{"num_hidden_layers": 9, "hidden_size": 768, "num_attention_heads": 12, "num_key_value_heads": 12, "head_dim": 64, "intermediate_size": 3072, "vocab_size": 32000, "hidden_act": "tanh_gelu", "norm": "layernorm", "norm_place": "pre", "norm_eps": 1e-05, "positions": "learned", "qk_norm": false, "attn_scale": 0.125, "bias": "all", "tie_word_embeddings": true, "parallel_block": false, "init": "orth", "init_std_qkv": 0.0206, "init_std_o": 0.0256, "init_std_up": 0.0295, "init_std_down": 0.0295, "optimizer": "soap_variant", "learning_rate": 0.00911, "weight_decay": 0.0, "lr_head": 0.00918, "warmup_steps": 200, "schedule": "wsd", "decay_fraction": 1.0, "decay_shape": "sqrt", "final_lr_fraction": 0.0, "batch_tokens": 131072, "max_seq_len": 1024, "doc_mask": true, "train_tokens": 706200000, "max_steps": 5388, "dataset": "wikipedia_en"}
Each number is 128 + 24 x the weight over its row's rms, rounded and kept within 0 to 255. Layers, rows and columns count from 0. Numbers have three digits each. The size before them is the row's rms in percent of the matrix's.

# q: layer 4 attention query, 768x768, rms 0.0215, rows 221-256, columns 256-319
# k: layer 4 attention key, 768x768, rms 0.021, rows 221-256, columns 256-319
# v: layer 4 attention value, 768x768, rms 0.0192, rows 192-255, columns 256-319
# o: layer 4 attention output (transposed), 768x768, rms 0.0256, rows 192-255, columns 256-319
q221 085:170108099117138132141104132152183115116090153147146075156105129150099118121146143139130117152113131119154085129126146114130163114108135166131132145143145081112081157074116160165119078115126157
k221 094:158099155054080131121144085177103105128146076157126117127121169118166115083137090172137149070149152122134098118091093108087119135149090147116106127127152138141106078117128123109154133174106164
q222 087:084155115147096132133126117137154134125142124140117170148167131137145128114148136123124174084106102135114124161120139131108113143128137131142146114155143183135109109120116137103117153156158149
k222 097:117133119172124132135127151123143171113133087149119138128126168106136086109152177137121113135085190120150100106130146134125145140128126131142127101151079126122139114155162142136139132102129130
q223 088:151111154111142116152077116151119118115142080166130113112121189108099096141112115080164094141149130067114117176111160105108123160130160110127134143123147179095098133127097151129147151088139189
k223 094:102073153114139100115128147113129167119133157161121130183109153103117104149101120101107144171163129098159102186125076097139082145102149107074111120088110122140123135130162128111103120096135135
q224 091:130117140153132130128113133114142107086103098151119118124115096119140113138193129128111178149136150076164150118104159163162165110117171119145097106139095120125157094092137159142100127126137165
k224 096:146061130140104176155118109141154127131110101112107161148115096122115114098108104158137122131125098142108121147133096087155134142159127130141157128119115174109108097127144098133162128146115111
q225 087:133160147104119164155143156099087102120169124101114141126160119152126135160154108153138095146104137132110088111167126142121160193142150128128138132119134114158101151101045124141137180160154114
k225 093:167132127139134162141141140115112109120153121127120116153143110134127119128104097120114124139123139134163128107123165132129120121137139178104136149163127144107131156134132138124089168137104082
q226 087:146125132176105145086138094091090149123125099103103123114148155127135155133140139115125119131087150115135148117163161134148123089152089141115174115126133154123133109125123132105154106122117149
k226 096:125126103177138122128128132121113109105118154132136150087097108138108126153103095156149132132102142139120123110159155120194129133090116136113107174096127133137124166116121153150147118144153171
q227 087:092143128152122159099141095131111086122136192140153143096070107073108142127183122141144156163115116133101106162110167112124144174113148162116098158125102100114120126180119094152161138162133099
k227 097:118141108130107092120133131114115162103115113136107132097094101108138115125116155146143164150111142089102142147072133123119178150084101142138116109127157105099167129116118135103160153107079121
q228 091:149115153123099122115101170100116135130135120124154132147140145096095184137133146142132118104119181105192148123127152140137105129105151143128131123124138137153105126110133140151114100144151153
k228 098:104128079139131152139132171108117135153123147146145164161113134106120145100119113129161116091142137109093162125131120136092116116139119131114117140110121121098117141123140095122173099107115183
q229 090:133130108160114100112134113146114127129157090098103114130114132161122129153105124145135141187137142121127091133128101107134141128175105169101144143150121139173181108108119110101126120112114086
k229 096:093203100140114131156139129121087137150119113117137123146072116110128127125142125149128165129142153142127111108154072136164123097143103098152139169151131127168111097112136150104145095151089118
q230 086:128141148145091150139139127187144139130116118136142135156151142112159100145107128128131167112110090133118091106082125112126098152128119130131081125097130119147118094127090152163130128071102092
k230 094:143135152185126111152153120142138124116122120135154123135133146089142168155089158127147144157122147096134093155096145122098171104159123098179130116094118145105108094159148162084111163152182110
q231 088:130152153159137120130113084109161157109123153158153095118156102117160120094117115137114134126145122160116116132176120151089148160186134091090136132115132094115131149141176130130154084159089114
k231 098:128117166158109173128130153147144111146133148159130133174134121089128138120107118131130119124124134147167152100178120104113121187113147098124121103149162120145110168155132150101131185158155121
q232 091:106122106151100172162137106066149140116118124139137136136079117130102113113112195149104101106100106111135116098123138079170121121119157097095119124067156122129141087180118139119115130108171148
k232 099:140112132154130108123130148130163165143139155138087097115121174142110184152107129137126091084173172087106116113106166126158129081111128154147123130133130126110098157123116137150108122165126099
q233 089:116142124168169158140092184132132147131096124113129093106150165097142119133111141146106129115124146125109140120118140121168110129124121127115113152133085111142174105146104099100112137097163110
k233 094:100115111145140135127110112123100151126133064108130183159121150098122104162167108109075116159150128117137148115154108133150097153105141136129122164129128091121123121154134136121150111132137113
q234 087:126155121126162110089126113136118102147091106142126104103091135166130154123098089093160122131180136075177138136147137154139106166143141086162122133134147154128142117145132122152110149124105175
k234 092:104080084119176127137107121114142124087099116136145083157099134108131116111158075117083130170113121112120099102136107134181175125147097120138123137129123123143119118112113164135153168100144142
q235 087:128139123080129104140116151176125151127088122133171116102154112110134119127080092163119153155168110166145178134131078179133132172109128122145150147154136115147124120121115118150161121179126132
k235 091:155146153077122142159135119133143120151113170153152129137116131095123097146131129116115159111138126130110150105150139120102185121145087160135172145110144105116178142150092143118138095088181125
q236 084:115159201162147131105104136114166161143159107143089122158099151133158104171152097087121142137114139090147192115147083119138117098146125124173136115116126130158130118104139150111127130151121150
k236 093:058117123176137120109145132141142144122129140126104120108143126130165145159130148115146105150117133112107150121174162111137116108105177152131097122126120124136092159130122096125166130152201136
q237 089:115136047159113112164121143101108147164158100096130131109138170113126134091129111121150099115098142121119156146128089157129161133121135117155128122144138131122104112171110143124128135123129138
k237 095:124125146124140136179113138145134135124099139110136103111127094126112139110127120156134119127118102174182152129117143125138137113120134121132112104117089113163101139115183161125156138116150105
q238 087:124156118113090110125121136110116129186121163127136138131085159117177122102154098123119113133159114143129117159166113154194133115141106144129109144120128131153106136107118152156101053127183145
k238 094:125133171104082123131106115138161147153127160115154119156131144136116114129148122110134154126121130145151109125156113168127138106127123147099160093128141129151084136116117156157128148101142107
q239 090:139104134168108100119137125113135129127156137096117148176116104130082134097117088163123112129120157122114094119087155132127137125132106137137157133153111159130101078113106153125177077084140116
k239 097:168138182142129102135115148081109147159142171149103105106155111107169172156127142149093123097141136116144110149169147129187124155141142123134119159148148153133115149111174137104148129099110144
q240 086:121213104074145148109174122119099105074160081169179150112168093176109117127154155152148109146111098146122138141088126158135125092102167130146116129102073120125128158141109091124182138114141140
k240 091:115152132122113138119154172143082131182134121142093126096132162108124127137164093106151104133124137103109122110119156114180162138083130093120120117125121173183133160130064131118092170119119064
q241 089:108078097085151137172129143165092182080148129154111075148129102114111168114124122135140147118101163115140130121117121080095123091124093094125176155070125109115176165134144097136154160172152065
k241 095:160089046139125101123116138189104160112106136093132128132104113134120148075133106117143141082088153125157155076109152132062145151099118113140165149105095094107125118151158136102127131163146112
q242 091:103126105154135095114149178151122118172162175164139100111109122146157099130135155118178128064111121165136076140116130144119122115152149171107118137152171086111127104160135098120110104119138107
k242 098:137150125158092161121115122110121118174133188108124122139173113158082079120128128151138170131155126144107150112113110123151156076152093127121140133076104122117090160134112154128121154122126158
q243 090:161095138101090137111148136151169145168147104122128117150106142076122102136172125158122124157158155106151121158126133170116111134115120123121140118136097167153137155124169118179137150131146153
k243 097:087141096146139077126119112129170167133124118111176149072128140107129120077107130174141122128146124174128098124182132169124165129121108136156087139082119174128131136146140152121165104116131113
q244 091:102127122108189111116137105150128126136181116087059101129103169105106134083141097138140125136141152151150135099139174162080144133156147111124138087110167147116094139105123096139117078119161114
k244 097:164147109154193131110182128128127128176133138135086123118163110097155116125082112091132110141138129137139135117144124111104119072088129171121094131119126145112101151119184156106106131086095133
q245 089:170144122135127168143141127111146127116122116117125185114126154169168149179117128147127160144090067121112130151151129129165100103185181123136145155157169139119135094167089067143149121130138133
k245 094:111155114154087154101152107126149162122118148122133111166103077177165145131104091102136152142117073133136141146150154122142119105119134133134121157114104154083086134120121115094145109095091133
q246 082:161106147140160115103135119139159086132158134108126102117153113111134176166142146139168127110142114116103105140136118150129112115108133094129159160156143132146155120114153091126137164105126133
k246 093:117116127081127130102142131157111201109133099109131090164114130133113106131089132143112140128068132037123163141138110090148147156137138135092128098151129173098107147159179149119127138086091144
q247 090:173151140112130160125078165127127155138111086129116157146136158091151135110102137109149113131075097113119110129149154146130153112130108160118141168109107126121096128148122141100141149154153082
k247 097:085130166111127107177098122115143101135095121126154129111103145087137126112106106167134107126100094114128128121161159123130131138120156130077140131154142100129127100123142134155109144109131072
q248 087:104150132084154111145138111091089136106175104148154147122126141124102119101121157116159124155127085162139104108117105110159085139146149144161154128121117122056115120116110088142116122122118089
k248 093:145129127084136100132101127135097181196138103125118132117102099122111119151114113114133161147118113115129150164119071106154121112126180130091122144143139128128115195107118152126154117151171142
q249 088:157166132124075115101141112125123117143137107156200119129140119121143116133104114125112147144111101079089179163103129117116114147162085101107130148134098109137126078171151108127093133108139176
k249 092:156150066172157061149091100110131183137152177133110119160140123129143117149141151130120125111137083122125133151205158154124109101151105132110122162122109109106150144133105111160139160123144125
q250 088:140123129122156150132118127077094118098121140149139115084170134125119147104101150111084114081128150120136071110108138122119142106124114092119141103129156131088151105167102153100139117139153163
k250 095:138106120138111140163102147143125158121115140105088155113134110089091109133146145094126123108140158084138140171077150115122094149107127138134134093082153118140112145136163145116152115110150132
q251 088:140128149123159099141160141146152106134113143121131157163135156165129118148162135118127138133123100160082100145079143107125149176090113117140107147095095120131134136140128117128145126157133121
k251 093:148127139112092164143115121123089118172049134127145116145110146124108146137151119107121123120101107119148111115150115140111136162122112124139090125176123133126150178142161104106091152137154085
q252 090:104128144137121125201152120150110126139146094144133131086117113133099188130134156186120093095137175150102084112127148154164126145121157084110115152078071145131101156171137151132161137128099136
k252 094:145085128131086115137129173156124134138066147149111131118116107082101115126114094178154093097118143155111137165143142136110137095141108079102106107137120101179141108108126084120123096130126128
q253 090:147129129146098080165136109141127117163126151152145141173146148108066180119110153124149163150143101142167128148091107074110133140134121170116106129139133116167163154130152169136164124104152133
k253 099:141140124069148138102150097147178122115121115162169126145081107124157101180136147143161163127107179140090109154113119151155139152110123123123141113143122121147115120127112103087155175132159084
q254 089:151185120119086144113111108146172133113137147083151131102136108145102115136138114138108103142142081105127118128141131097135135138162118131145151135105102147162156131141154196142148156117115133
k254 093:146119092114136116135098116124102148112094142128137156142129136083140123112131100111136098115129179171163126115130124147135170114150096089153128100093103111122114163141116094136136107127090106
q255 091:099097136131171127156139147151146100120125131161099088127190156082117155157118111151110144131101096086162105166123141150184143106116148134132105138151152130137152145141144072123134136133172171
k255 098:108188144107147132150150147163123127082103110097141108124115135154112128151120131065143139141107121107171160098163148124149158124129129138149126131117104138157147109164099114127153116108074139
v192 088:149102110096145111114122108140131149107148162118086117160147112128113133140148129120139153136128106117120114089089104121112099133081142129127146083132106068121104173141165131133143103090097157
o192 083:132163118128141126195140115154108157200130105110124148122123135140141134087125093139130126093121146094140161111141158100113143145171104145131137148119121170147144109108112137163148110186100114
v193 083:156144140165161131141166110129133139140120117136146157121106112096108131177131140191112166144122154144099128118127119117156137086126164155097158123148128132128124143121159088095115105158128086
o193 084:091117106142126115142099142116121114152143117119130123159123153171146170087121095065142092114105167132116138143121147128083139106136172133110087133151150110130101124114115142132115099138152128
v194 084:092128122146127129139091172124146170121114135121086085138147134122123131129132125114156094138147131120135157138080096152121148124144113086166108120115126195119092121127114103145134114137110137
o194 084:207125091142095155137125134164166135144120125149204136114138139144139135131137127108133147097094077142138090118143133161154115171141123142108120135109115081155114134149134155099131110099125113
v195 085:126140110108136175121164089119206140154135149142127104120105143144144149156108124116134161144124099105130124119102130142139137173101102073092137159138128078153142153123156120096125111125108165
o195 084:125111123180123113108129153110101151150118118131101127135131077095128097097107180142127138119114091141139153148128126095127167108135112137185144123110115168149166142136158141136129157145176154
v196 087:136136131111141153135148118108138139113112160151158091136125154095082095137143116112121162120161111103161082119125134119173159116074156109136196125166128115120127127124112146113115120142149127
o196 087:148092144137097161151113118065062097115123111128110141115132126095137148145130179103130118105123140132107168115144124173173124143175124140145131116136118147128084122143127122125123156130173124
v197 084:151113143179121171168136168110146106090137153124145153151106127103072130122129110152119139123078125081106153104169119145140144109110136147145139182107150148127168120164111095171111167106090111
o197 086:134092099149149127153129112140111176139109122157100128112163146098119113105152115107154133143136113132108112129148121155168140142109108137106157117144143165101115130132117114086124125137168127
v198 079:120131135150134112128132174113123159165145141126119123162156127115128102076118114148149104115174137098122126127092120133159107150133148157110161110103141139098120170135129080134122118115136104
o198 083:147146122185112133155104129147167142146131088132086125122092149170148166178098098098118157126084130135137159107173147081111097104116074126166137158157106121157119098142119171186097143106137150
v199 084:145141112169151174127122160144149129133140090151158144090116137124105112122149093160078156131108084151131138135146127107109107154114173167136158121127158143146122111092164129115143144145150119
o199 086:147126131132081121117109139098099141126147165094088129105138116113148140157102121112156151112142181129117096131090123097179106113088103093117133129140139111100104128140109131161115126146142145
v200 085:122124118144091112126097160150117159107142116176131145160127127123092130137176115184092135127156117107100124153123102187157144083122141152131106127157166180109113121126107138113152133124121147
o200 082:116117099123158121096124115126124120125135141095145081133153138198160139094096121114143133123152115095150104114133122118119133124120089149097092135132091124106139102120125116117116121105149138
v201 083:112138145123134119127121139112140146144117115173160134114151155068113129094091073121145171104133146125128167134157145166139132136135106165131144104126104128090120159145145128140157124146171113
o201 082:119122180091097152135109114133164149159074135129144150128159159174114116140067101129136093121144158099137066154106154114135123107120143131127139153123120138099110119126120169150080135142126183
v202 089:117125121120102167094163099131132187129126117151151114079115119148149115138125129138126113146172140087084142142129090119117107115105118122142197189126130152142149095110139123123142183154096150
o202 087:133138124146160139154101147119123126073155133158153132109105136146127138072167093120145117121070155143161107141159153119128192113128172101132151107130127138118097158114104091145126093118176123
v203 083:078102164125140132086098102099118128114144139095123135127130152158093077134170146112120089134099078131106196141169112139136133133106083130147135142163110164114101109140156104125134161137147164
o203 083:176115095147098097162178094142142100099140109108150104137131152083142121139133104135103128108115106145135100150158102106147121131152143158133114126091124119104138151124103095151113119151113118
v204 086:146124099132129107121147105147151121170106091148085110098099109133102125135119099148087125071178132120154124115125156131121156173134107096106117112078117130101110107118160148147124157167139114
o204 086:171168143118089115110124150140116097109119119102129171123114095122164162124152107157127129167098094125143114104120160162139085092134143176167118143136090132101110170150135088162114101096175157
v205 087:136153107102159102128154145147169136091106129121086146140154123137128137134123154166142163137127104135139125108114112101156076118101165145112106142196103107137145133101117111158179142089102145
o205 084:099145142119105145097129136183101147123102157143119103121124139077132116136116136137120126123108099106174085137098115119143112124123086130118142116075149154140155113129139127099147094130156137
v206 083:069154105155137132121085128169127127148087171112151122127087113153099128092127150160077136100130122156092162109108132094102102116136119109131125147126125131124103133129129088116134147118134125
o206 083:115109108129117179150192154145173139152161122096075105140118157153139111102102105126107132164101083152158094152146150185139118123122095101119110141122131134094103129118109114134086074115118131
v207 081:117132160128132105134114157103110125099105169154166139100145127142143096143133125118144150157122100102157137143151134131095146093138141147126136124106137153092110167129133084100139132120121143
o207 083:156131102142132077133156138135125103110139142137167087158119149151138107124117127110135123101155112189147118142099129122131134124105135151138121167142176098143136094094110129128156114145093138
v208 084:120156147120123127107116127107161150173133141153157121153133080110116122098128118104098139122167102149166112118129147106094142135133138092120090150097168161130134115120106144124129129138127135
o208 082:145164111151144117120115122124105125112106131146201130133157122115131118140134087149117172128116104139096160114113167120112145123127103159150143090158163129130130137148145132093155100111124146
v209 087:169122094130112106107116105139132127094117120089142137144136113098149191127178055122119148139140147125132130109158106157146071134168143149088174157120175169160129125133133119157167154123180117
o209 085:138103155124174163161106157131071097152121147137138118135131132157112107148133151165100111125158112111097166184125124094149138118087147142133113162150110154111129132165131113124082152105166157
v210 082:106171146118149107137081198147125165080146115076128110134154091101130149103089139153161128155127135187110165103141107115139096177139168107088140110136102116136102148121172115094143136117136084
o210 083:167133111154079094136158080137100068129065157121138138149143134149190098119109144100146129148149108148100156119152145122155108077137168096082154137127096124121169122123081124154133128115114104
v211 080:124102122141095153148122153101059130164112114132165134115106130117116146120140140063075133155091131139103124143161076133090118182140162140128146126152153143118148099113154113102121140123123145
o211 084:135154124146177152141178119183166163109182153122122148131076103130115123137093143176153117117090091125137163152099142136134123157147132145119119128073094127136134136099095102137100149136159150
v212 082:146123112135126157132119189068133135152085119176123101126133127163145123095105162114107108157114118115122127180134141154156061119139110088146118133068142109109145161156102104127125142136107127
o212 080:151082124134121143156167150148117131149125074083134154126083081196120133125165129107112182090122095114165102091089097139112135147123098100134100123130153144124113088120166110163107142108093099
v213 086:141111137160112160152098120133141170113120167105112145120135095101158141126120103120100104154145104116132114120147132132148084184096114162121120087165114130076121093095151143098134160118100175
o213 090:163172108132130101160157130151126132155127145130107150123160138127163152140141142127147098096095145167117151170110136144139135089158132098173181157137109130119206148160154127142148141131101088
v214 083:121152122093125118141132132145082122155131116138122125140145135152129137131116161134093058154136147100091100124124123148109089158145205140149112140111139156090146119132090099132143154118085171
o214 086:143121154126077175123146115182148163093087137095134097131108094119141128159130115112116143112121111153138144135167145137153120138091121102125131169188128103130120138142176187161112085111151146
v215 083:100153126151098106105123115110156146105104114157109106121114120107138128146106119204160161130170088127122076117140128099141104102151123131090169113159117149120132128134113114153149085149124156
o215 082:097115136087123115128105127140129091106135137081126161145101152100132113120122136094143121118155142141137135101177141124165105150164162132175211128136098129128150160115160136111169141161140104
v216 082:132127153139133197173108106103173096122125098122159166103116069123134123128128122124129144179117119112144138112117098130119158095133117104131148119172136133128127145132164159144097111157155123
o216 083:155147098149143091116157108097093169100141144119082136132158154158186113146183149146143154132098143115108142173139136134165125160139143136139131165123097131126176125154138102115148151115185156
v217 086:138137122173111162134105106159087125134118088119111110093116102122125095171133154151143128176144149155168105147122153136139117138129142082148145134096116063120174091109103136186122171155120108
o217 085:097105140119105147115123119130154138124094137082125085084095147124101108111094125121125148097173115119146106110143082174180113139153142112106163116154152127113117083141091155136151081136105145
v218 084:125126127138161123149142147158106154127180148127135118094118125155166124153099111121129102120125144156182136107138128147089193145151103147134109129100150133111095061118131159079172124158119159
o218 089:133149126132146120105126145126138110155116134193114103085128148129113113122192151108134125119151108099113128129091134136137152123129145106112124149146104167120118142131109112158111134111140074
v219 082:117111101126080096120171134151127100152084107169128173170121113113137134108059102117097138177146143090166137113105110150080142148089177181129135141124094119162098147173117131149114094125154139
o219 084:153098100126151150126108119102103164077099068123152099107117113097139148137159118159117135115155129146085164100174153149132096139109143121099169106149131180141125076116108154114146155114136108
v220 082:158153164147129155140126133109096109130131150147126116154139163136139137116119127120110148175143176132111057139128138159148115115139126125129143145161102140124186081086143123092128144122114152
o220 084:134146144107144098146128121163175145169121142145149076116141145124101140094131161152108134115132125167129160128165094085126120121126114130109115104116130071144097116167181149131144166145077095
v221 086:110137190153135133153150172132112159177104094139149103119138126140143152138112096153160160109148129123145114079118101152125143148152109135098120181119118116137160129148115160137141126164090163
o221 086:124146108089125131132128096113156106140095153164132121143104114169153155130147133140135131050159112090105134168084153133129137114147119178099125108101141121129104133105145117129175097152181114
v222 085:160102144111147137105126149113176117158112130140123148117132156154121139132122156124135145146113117156134116141118097105131148163124144107127104151110139140127137086136115124107123093073109137
o222 086:127102132102106162132118138119116131115115124100116112105096150122151135098131139162145156119121134162150137101130150102065115124141147124152116136108102135114086143076107122097122149197111140
v223 084:089102128157137068120161109150151120084104157084136094104112128134131129142172092150075113105129119104130129119159155139157177127148130129096156124127137179140121107123124130116133128145135149
o223 087:165141137144148152090155071160150150127151157153102141170126135120158088158079084136139112100167184107157119131110128092174134118160133097171109091103141137143123155123076100115096158079127103
v224 086:112131161146139154117122137141087110127135146132137110127130100140143122100103146100098082142105147116138081111153110128095160095116096103158119117139113169121094138137104109139126102180129105
o224 086:159107111134109097127133122155123114124125150104111130123139118080113130099133160129147138106105158085092167086139119169113122131107083143117122168084093102121135142117106162131132151115164150
v225 082:068133118063107160107139132115138152164144160129147087111075141124145146111129129082154169149106131115126141115124171127101098146108118138140142085126048156112124159125123075133131114125128125
o225 083:160109114140132096122132142145156126130097087133123139115173179119163135094144101135135133138129133130127140141166166091101205104128180127170128137137127139162106127130099127160064143120144126
v226 082:122132086114137116134135113154127148137180145147128113086121109120071175087095107138107134137149136162119103169093114127148097164176134082119120128125104093111147118165129107124112145114166123
o226 088:118123202155107151121094134144189160139156132145146179133091097112106156154134152124162080088114145108144153173142143149142135096077118131168100150085120165147143121098118151122155133141090112
v227 079:121153096171153151123117099170107106114137139113141100132148091098092138135168116122129128100100117132097157104151138132128135102122122089127109121126126092108139134153159146140077149190158109
o227 085:152090153131108098119117148103099109134159121125129145116099103140118122153131129132120105150192136142176099158140111127093116114145144162152151099127111167156133142123139116148138154093098097
v228 084:138137128104121144121145112171145100168113108095152095105129164174126136125084115150088087093121110129130141157122107105073145133115095133125137144171124158154130105121112143078124145144121154
o228 084:130115144176112152101166129106126140114118058137085137118143134118107128110103137117156148152102178121109116170134143152173099118114125166083122145144109162120138175110120104156091136117152106
v229 085:128051105144092118125114109174136137119083147111131169162138113165146150150135122115112095146129103144093112096119158106160147150145129161097124094138148139116159168100129120120131110124141129
o229 084:126161131156155142153129128112119137122116168137212096109130148166107143144151116121123126093137158159173121107122139145131097135145144089139169150134100112131140126161118132115122142153127146
v230 083:159111148115121100155121123133119140067159075132092116128131082097101140110098112116089107144101099139160182105133118078106152158156149135146134072148142131130128156110106105109131108131130127
o230 080:111093084146115119103128154094120117105119181102144144135139155168187090119081097079134126101087077116145127124104179103131122108077109164130162132104171151157154108104148102105139137102146125
v231 082:123106162165125119156135152115139174150143084096156141166149114095147090153135108146103143149124157104133160108121146145129094094137123175120157142109113164136107121147131164125151131141120118
o231 083:144161110127122092130145132160140120093144154171164113117123125129119147160148110110114143111140125184105079159151135148142151149104120125143087118165137104105151156129132125109113149106156113
v232 085:133140133134093148146081163110099156126125148131157162123106134156117144112137130111167135160108143130166186105141115137124104100129093161111137116110106127128135113159098158123091158118126119
o232 089:143134132123137103114167131158172130169084126180149132117111169148150109120127141122101142159120109118109106164077144158151177141134137132124076131174120139157120103122132162148145138126190150
v233 087:145109111171092134110071123107100131167109098074088136130176127155125131133109123127152157138119127132124122116093115125194111113106113095154154108115142114130139139138174148121142158114166111
o233 086:158115100136115150149100147106167117094132152155145118136079143109115101125100111132158118134111164132117178110166121147103094137140097171112140159093157125134097156157135146092079132141121125
v234 085:143142134126119084113126056134134134161123139120118119150070134082146160096154102153113138114085146141131129122136124168118157100107170120139159119129134092122149154082076108109161099091128137
o234 091:134106118118121134114118118114110127114143104102107126079096132140118109133163131087112120084138058136137119135158138091152119113119153131151119152129163112126097138130148101150159082141136125
v235 082:115097118128172127135098113156171109130166123144110120141143120179107122142106146143108158122157112091125128105126137164145119138117142116143087108095119150130090116137151126122093133125173145
o235 080:142163155105125102170117124140112149107143144085125150144134133097107157133119119071142142089101124094139145139152098103121111069131104135163156117112156163126118170163121130160124139181089107
v236 082:122102129114086145071113116108082104111155118144171142127142153137121150121117100121108095148103085113133099122128121125133152172119141127099140111130119177121122183134156099140108138108145129
o236 081:134149132100137132151139125148120105077156078119111114112130115122085137116150099151110094117177106146166117146104127096173143105152108109147139137167157113121104133090121173107089143143126185
v237 084:077131111096072124134096130127140147114120171129164136109130121058120139093128185119099105124152127160123085117160117075124089138127149110121154116147097092144178094136123155093123122122169094
o237 083:118121144106143092101140135126096166131097111074140086100087134140142126143136123149116154168106136123121149165124131158152134124145112148122140148103138110085138156114074139183117132109082131
v238 084:147121130125145086117116087106182116149110148127145123135139153120181128115146110058103124152127101126157124099137116152099163121124155172101129153118155148124081105100103152128096140159134146
o238 083:127099098110091106127163148143121159086117082119127154083108104125127148120111154143083143154118135093143150141086140073127124156113124103119128105141125144114149100152117135162154113161104116
v239 080:102145133113149139128135149118170174125171138114114084140143121137125178127096064128108111174126147120123157144134152095084122109133140136112102057134151122136154112136081115118130139100142126
o239 080:134099137111116107161092107179132113137164126123143144094095123140136139125136185127144151127137137111131133136116149141084157151130143125143117150140090149089090147161097104137157156171150138
v240 080:118166137118133113080153130169105185122089119125118110126156152102140115174133100136104108138147137130108141083110149141142092144139169205153136118151113071156129105100107122136147101169162158
o240 084:124131179105083133163121096111126146127135153113146148117125150154123158143176122148127120139101107103104126172090128126093141092096118129129127115155129194157104092126103115100135139129074122
v241 084:154137084111141145152134143141153119150096141148147141144125110115162104143131118120148093100129163130103151151157155124164103133126176120109121178118098145148149084074151109141135130143128158
o241 083:133094157146098128144115140106080127112124140158122196149155134126135076126167147121138151147130098109120110144107142119148119157113132130160079112143155180123129100156115112129154104137102158
v242 084:065099117078100097128121189131125112119162168082158104113107099147124150121133119112115154104063083127125156120125133116117158121117105139121115157136137102140142138119135106105163138127116117
o242 088:150141188158101110100130097103130111119129132135127161156092139119164110107121115122149083130151129137146149140105088149162145141121156162106108152094087169120140155109127135082112084146078143
v243 083:134217158176131130126138107147130124095107146164123100090175129130089148114130131177130124127107138075122096110147167139110154079141093123119095148142124110125118153080136129092113098141123143
o243 080:115141120137110149125113152081092088142129107101154107123105132119117099149113118121158125147151102119115109102119099128192132163144118128133120105121076167120164117152120131133113125129116139
v244 090:095134132184135143149137151110121154111113109145073164099154157148137122106176153148149114139102172124170157116143114160152136139126141083134105122073144146139109160128081141137126115151098120
o244 086:112084134128108112174132103137137119132087150154154082164141151127118119115116104091149130089120126142123087079100142099112104114139100157173118119172144086115127159098114104114090154139150139
v245 084:150131109120149120101147163140093110139121139165106101135135165123151150128097149142114141130152117091127108181120113139116142123143109157154115120169144188121167122152129097086139099085127105
o245 085:095150141120142138160125158136106110134151139149153139109103117146137119137158151124155165120115104144128133135152131079120131125157098120133160135114130090092171163146121141114128152171123108
v246 087:160099116072113158101130137117170091137127134149137109173112079106135069118136127121145091091108148133110093118154124145149135113139159138117131123147129138124129116137136138091133150156082162
o246 086:118108165124160145126148136069119133101199137115110153083147096188105111137168107135156121138095130140118139115139107101118153118144097114086120138116137116163118126117099149134109115137151123
v247 088:138109183129108137132155149143124137172149158190122134125131150141112126126125153126123114092140136117193108159130087111049131136131155107127107106134125149122164108157143141139136143107135140
o247 086:117116108129135099085126097106105120100149087118104086100143140135146138131128150158064154147141133122135131113160115120123154113150151123116149109142088172156121105099158127110119075129137140
v248 080:141132137168048113139136095124124138124158113155141127100125103157149145173164120148109102075142161149115131142158118152144120168120149108136108107146100154169105116116121147127144155115109157
o248 086:131162112090145178136152140135118132144092134118106119146124181140114087148102117141130148102151165088111123118110134115105157079133081117175136147145089119137133146097099158159083106114146115
v249 083:098165117178118148129080154106158130126124096073146171100145116085147086111149157128166159109076152126154131118148120104111138107097113105139110120162072083135122079128128143088156102119103135
o249 081:115123132100113171123148141167155117124111094128101096106164104148113140192135155117146122141104121119085129123147078130145189172166171114085150165136173128163115096113127145113100124127113131
v250 086:119140165156158096089156118096115142127093142116114125104134130132166136126113117131155120122136156130130125117111115138089132121094130171110167135145136150135132106120124058142134164121124144
o250 086:132127147109109162123099107143131115135113153109150067197136110146078138172164174091104100103164147090126124139140126110107076145125141120107113100130139164124162108112110152144124132121157145
v251 083:096154117161122057145128158151148148125166140118122181098132120141110152151126124125142119159167159191113116143131170136105119115149120104189112152114143126140137139139121137111079135096116129
o251 086:138124169138103139134150115118076157156112124164161123145096141095127114128133119094124121117128123100123112119151115149115113149116137129099120060134118114094081105080126122166157143146104156
v252 083:141118130117115091094141141135176128111129152139128155120158095160141108112096151081080143155121099093146111123156133129124131141093144094125125129115122098104126123155164159145124085065102103
o252 084:125109122100120128151103096117123135132105093115139118126112166139109102134158141116152157127118101152113088125125140103115148133118136146174123132162124125126102148130096105160155147133163124
v253 086:097144110142161076141090110175127130100154135143145138130120102106131154124173114150158108104124120169130080139115151105148127142106144099115159145137108116105155108154164118143120091122142133
o253 085:130119151105111121112146103089142096201165127120137157127092108143199141159101152147138136105155140094173166094122123144154161107104126167105118130094128146096123118162101068115113156096121123
v254 086:149131074169182127122144104129103127105118139175153158088141125196123138130149153130153190096150118148146160104095114144137106143131145126097120116138142137140127152103126146114116104095108092
o254 086:095087109096120172164126146119147153148159141147115101117120110140075144142158136099183077142149128139109084103123123062142126104158127124137089178135086111157120109130107090135122125137087130
v255 082:121106105129147139124155148107156112091122141103137074118114142063108124148137118129158128150109098122143115153115109119118086132135134132084138150147147138162113102175133121158092135090145160
o255 085:118158128080158130151140134135135107137144113156124137119157117170146118160126057172152142098149132185102128142150113114133105170168159103151144129119089143096135135106153117139124126115148067
q256 099:170121143133128154075148109151104081120103145144134119106151122130135109154141113134152145100147141124120091157130158120072100158120108093109145083136101123113146184173126082164126157109136135
k256 098:121150099141114151125146092093205134082158127151132101133147141138109131134078123140118153123125120140128102127114150128144168125132171171130079121147142075148169143100144173122146131135155106